Weights of a small GPT-style language model, trained from scratch on English Wikipedia.
Size: 14 layers, width 128, 4 heads of 32, MLP 512 GELU, vocabulary 923, 3.03M parameters.
Architecture: LayerNorm before each block, rotary positions, untied embeddings.
Training: a variant of Adam for these matrices, 4581 steps.
Each number is 500 + 40 x the weight over its row's rms, rounded and kept within 0 to 999. Layers, rows and columns count from 0. Numbers have three digits each. The size before them is the row's rms in percent of the matrix's.

# layer 10 MLP up, 512x128, rms 0.0794, rows 497-511, columns 0-63
105:470493464422444592510457449574563522501556507487541471414459529449485556562579436515481479461435482440548491589541547460464483465458507465510509498499521488480475518475546494475474495532510510
109:470537471530426484508542545474521500457523506529506561440431403531523512520457474476447503432487552448491574503509503534513509534541481564525424420559542484546445517452525515512403540442506513
107:437448460448464508469574465432570542542499512499495445476506504522513463483457514541512445506484517484572473492549481488481492529550495513474532492487562417505475529546535547454522439551490577
114:537501501456462586489469534478519468403478474545490625520502565436495518540496430547509539436492512495467448553531508496520458572525515473478495493545563479487479498476493434502406526514572488
093:426499482497448496491557538489477533445426481478507543478479501460527488548495559550541477550553535514466547466460431528527567449552524521483470518524487495503462504578517407421447465525520522
098:479544416501503570514427464493476465526435482541542523480532545475521456498495505567515435535480515454489481459467568483503520454497600513409541473553486441442492506535539481419440482508527545
083:563501464460474626526470504505536505507503527506478412526510517480477488450508506466503505522494547511454514485544411502497463526495424616562473446511520494519435548483469583547546512530519542
114:517466543506463559425525500503490467519530576507446583445482535486464517412511545528483459479528511462473491496565530465492504534531509432538574530465518489532450514527540476497454499470555504
101:485476534497514515501458539459479442481478530529450519435571480416436445534518568507490533487516547474529439431498540483452557525499518549468535489441449506485472500559483446434455451511533489
106:485541470461462520471458552533536460482443572488492498440619503490415516476504467510478443453440466469512471477485563441517516501467502473465429477565458534500485574527473517465490507455534530
104:549506546457424472444510531536477477520526523528533502497494424624471419456533477466466554485471505481503500528512533425556536533466516523454553540521505560513486562603522502516409497503523463
099:490495495480465509467511491566486485472541544479536510541542505454526431524554498516427468498639458530594484563476519458478487442466463482454517563468477468451465507538521457481454502495506519
106:454420519462475546539457574601444465499537529498563538514564536417509573436479506517487473474458523443450407543495526494510493452496526515545502496501517539441469490466525446546453468456521492
103:461484448463549487407469479482474533424460479498445577446526523516499434504492505522464492444492553495525498563509484544570502461474516534592465488557445529493493488577482501465454479510576403
113:447537433503515531501545533528488457522457497454501524453505480512466455512484592422515428477496526461540482517517487508512570476436478521517435407448596538491465470533502490504414460528493478
# layer 10 MLP down (transposed), 512x128, rms 0.0789, rows 497-511, columns 0-63
115:451503576486466500467463488510474461523470542524575447476533500564514460462528535522538473469561500529452432452464588511471482532456532512503467456474563499478363575534461507472537515536524449
108:554497487497491538530544515501464519430517523549511515517540455485480479489457477551541488555498461545443458504530491447496503462508462491469516573545511490470460493530562526482512408513519465
100:555506519437503439434554526576439528484531524518505417497469512532456431459483502492544441507496493555508601500419551570538482489405543496509494450527482543520556503459469488516559521475572499
118:470496533522512528451481395506470444561521523492462414512493494485482535505563568567554512488461504441500485510565492446445509433407574487596553531516522468426520454508471501499501453490526541
105:485493504550488455500542478493441498496428446434424557540561463456448456508539511545485502516497519536573568525446547504475481483548458536554473505516549485519597463485503512449533466557455476
087:524506472517501508576482501515523464516574455476539437500501525500445534539476545476447454517505495467548490541474466533435520505473582452476530401482556549539644453505488515495544538518521566
077:521439436533443430490501558477569430472458428453529521506476494467489547581455554462525503493532482523535453499437576471493533478568479472454534547546505498435459468559533507537499424543549431
120:458498530544533516460509578517505538442491537515464484485501461490462402490491482446546513487483549498457493470562422463511534499546540511484429404542523509500421485494466511490489509445507509
101:459506493502479584474539416543532551450453454579518478486507451490535473462444490490518439498560467542502470471493454487404475484477446490509509473524484531522392552510528579464490572499521528
110:460496465464512470592547529458491563517526430462432516503557541459517460530521484567488556526568490554535499478499577558431538516495485470484523423531496531483517451485543483559491478481521480
099:497557539535529465484499492503512533485518522543476546500603530417532519460477530580525515524444483484538509516434470554521465479561548501539524460501469454480457529435499454481556484482506529
102:519583475524408562453488537483534452487557481540478492453507524490539477532616525461516463467465495541485487475490491505544505575476465459497430524540554488585411491550506472469550536463520545
106:502484500476529435531556451454525554455484409548505545448560457468597418520420477565524448510499537556545473493525528515472549467520486452428485470507503485468440467505451588474500487498505513
100:484507477473526456510433514519520442533465490564452487505511517485529471455483492471505586494522514519518470538633490545461458440516555417498610521551546550428510459563457430485474503531464495
113:551484523467465524534514512404459456518452448526515511403466508486404517472481513484534553504505449491572511601520547488464580480554512511500446594490500523518487567570487533464428464480523508